From a checkpoint of a small transformer trained on Wikipedia.
Training: a variant of Adam for these matrices, 482M tokens, 3679 steps.
Each number is 128 + 24 x the weight over its row's rms, rounded and kept within 0 to 255. Layers, rows and columns count from 0. The size above them is the row's rms in percent of the matrix's.

# layer 8 MLP down (transposed), 2688x448, rms 0.0182, rows 2197-2202, columns 224-335
size [207  27  31  39 153  37]
[[109 164 140  73 143 133 162 125 151 128 123 115 136 138 132  97 133 142 110 161 128  73 110 149 119 118 121  91 108 109 114  97 141 130 147 118 109 131 181 137 118 147 118 132 133 169 161 115 111  96 151 135  99  81 127 119 144 130  64 104 101 143 121  84 146 154 125 122 161 122 147 111 113 153  67 127 125 138 169 105  91 146 167 122 151 110 120 114  89  98 125  71 140 136  70 131 124 149 169 205 117 129 150  83 110 147 137 158 147 153 160 104]
 [134 146 135 143  79 120 113 152 127  87 161 116 123 152 163 147 115  98 135 157 118 120 133 101 128 158 160 133 107 113 155 113  90 114 132 183 125 127 105 121 133 189 136 118 127 189  85 192 129 166 147 147 108 122  88 154 140 131 124 131  98 151 122  96 120 132 119 119 152 122 177 112 126 102 114 164 121  99 122  96 141 133 105 134 161 126  94 141 166 160 131 108 120 104 108 109 156 115 117 136 102 130 113 202 168  82 140 112 131 141 145 128]
 [137 118 142 122 165 114 186 135 152  57 148 144 114 104 141 126 167 177 159  91 130  90 138 173  97 143 116 117 107 113 161  81 166 156  93 106 115  99 137 135 119 134  91 129 142 176 179 135 128 129 123 172 164 124 108  94 154 178  69 111 128  84 106 172 138 143 111 112  94 143 154 158 127 109 126 128 134 105 150 174 104  98 109 108 112 134 136 116 109 151 115 135  94 129 125 122 151 112  98 143 150 183 166 133 121  95 144 101 154 162 119 125]
 [114 110 134 130 142  81 153 126  88 104 129  93  54 139 147 106 106 100 164 125 119 141 132 128 132 122 155 164 164 115 174 160 148 131 122 117 142 116  90 142 155 130 141 137 122  67  95 158  95 152 160 167 166 114 127 103 133 156 119 131 125 139 189 139  70 169 155 147 129 156 154 125 130 128 170 106 134  77 165 152 120  65 143 160 154 122 114 118 153 108 101 120 145 114 118 148 181 106 126 118 134 121  92 118 101 128  90 108  81 112 114 149]
 [156  45  92 155 152 174 102 141  97 102 120 113 141 123  98 112 127 110 189 131 107  85 113 128 108 119 114 135 133 117 131 129 100 141 167 121 161 116 127 143 143  94 150 128  89 122 152 131 147 143  63 103 150 113 108 104  96 128 100  86 110 134 130 142 156 121 120 124 125  80 100 174  90 138 123  93 125 128 129 174 149 195 123 105  91 148 168 139 176 128 110 142 129 147 119 113 109 162 167 110 146 128  97 149 143 167  96 154 162 115 116 138]
 [155 145  97 109 158 119 149 129 119  73 139 168  95 132 103 143 176 101 104 112 134 122 126 176 126 139  96  95 117  87 159 170 149 103 145 156 135 141 123  73 143 112 127 139 113  72 124 151 124 148 128 143 127 129  93 167 138  94  79 120 137 111 154 108 117 126 110 121 128 111 144 187 113  88  96 153 122 175 126 133 131 110 151 136 127 160 130 103 136 129 130 106 122 149 147 143  91 105 136 139 157 112 106 139 151 103 131 134 114 181 146 139]]
# layer 8 MLP up, 2688x448, rms 0.025, rows 2198-2203, columns 224-335
size [ 37  44  49 154  47  63]
[[126 133 152 132 179 143 158 106 111 150 122 152 157 137  75 173 145 104  89 131 131 164 163 150 149  70 114 161 171 199  98 129 125 122 138 122 147  96 162 108 132  92 101 131 149  93 158  89 128 139  96 106 143 147 135  84 166 142 123 103 156  97 162 170 151 160 169 112 135 122  82 160 117 173 146 108 142 141  96 126 126 140 161 115 124 136  92 164 111  86 105 140 159 189 128 110  80 165 134 112 183 129 157  84 131 126 130 146 103 152 130 119]
 [121 101 113 161  35 122  86 139 113 152 156 131 120 143 129 108  89  98 116 128 111 142  96  54 164 104 142 138 140 114 119 163 114 157 130 115 143 156 128 130 106 112 158 156 124  61  93  90 124 141 142 104 144  79 169 131 116 130 153 129 122 120 121 107  92 123 149 123 146 184 126 110 127 150  96 104 120 136 118  70 127 109 144 146 101 133 145 127 152 115 121 162 156 108 134 130 123 147 169 121 144  87 119 130 148 166 126 121 172 152  71 114]
 [192 131 109  88 125 124 138 154 104 130 121 129 106 123 122 154 176 152  95 124 115 141 102 131 124 142 112 143 129 140 115 146  90  94 134 109 101  82 159 150 120 128 131 163 137 162 139 157 117 126 126 127 129 152 126 143 133 132  93 100 118 143 103 128 158 149  92 123 138  92 143 173 132 151  84 132 126 137 112 129 148 150 136 121 100  94 121 149 111 137 136 130 114 117 156  99  85 139 124 156 112 125 148 112 151 118 121 132 123 114 146 109]
 [106 144 108 146 133 132 173 111 113 126 150 110 101 157 141 101 152 164 140 145 110 163 158 127 168 135 134  98 119 102 132 150 169 116  96 148  95 145 129 133 109 175 116  91 120 164 174 116  63  95 137 126 140 140 144 105 131 144 124 132 158 124  77 103 115 127 173 128 125 151 139 127 160 141  99 143 119  79  99 100 153  83  99 127 132 131 156 143 123 140 123 126 172 133 122 161 135 133 126 143 104 142 113  99 131 142 141 146  90 115 138 121]
 [129 113 139 152 102 136 140 144 117 113 101  93 127 115 132  91  76 125 113 115 112 118 122  64 125 132 161 136 171 159 115 109  89 136 100 114 124 102 125 154 138 128  79 137 138 189 126  99 141 114 153 112 149 126 173 114 129 218 138 121 143 101 105 128 130  99 164 119 113 157 114  93 127 183 155  74 137 130 102 112  74 105 130 141 113 114  74 115 115 134 132 159 118 128 118 119 139 128  97 164 107 118 131 139 137 138 135  95 170 102  95 115]
 [181 127 101 166 101 112 127 167 131 145  86 132 165 100 135 121  88 137 108 135 135 118 164 177 141 117 113 142 152 165 121 149  99 162 134 152 168 140 137 136  94 103 116 104 119  98 134 100 130  83 140 143 137 140 148  99 148 154 142 160 119 110  96 118 112 143 119 111  92 126  94  69 106 131 154  91 152 128 165 134 142 114 123 156 156 110  97 210 140  92  95  95 179 112 137 116 149 181 168 156 114 146 129 139 135 141 135 123 149 143 125 116]]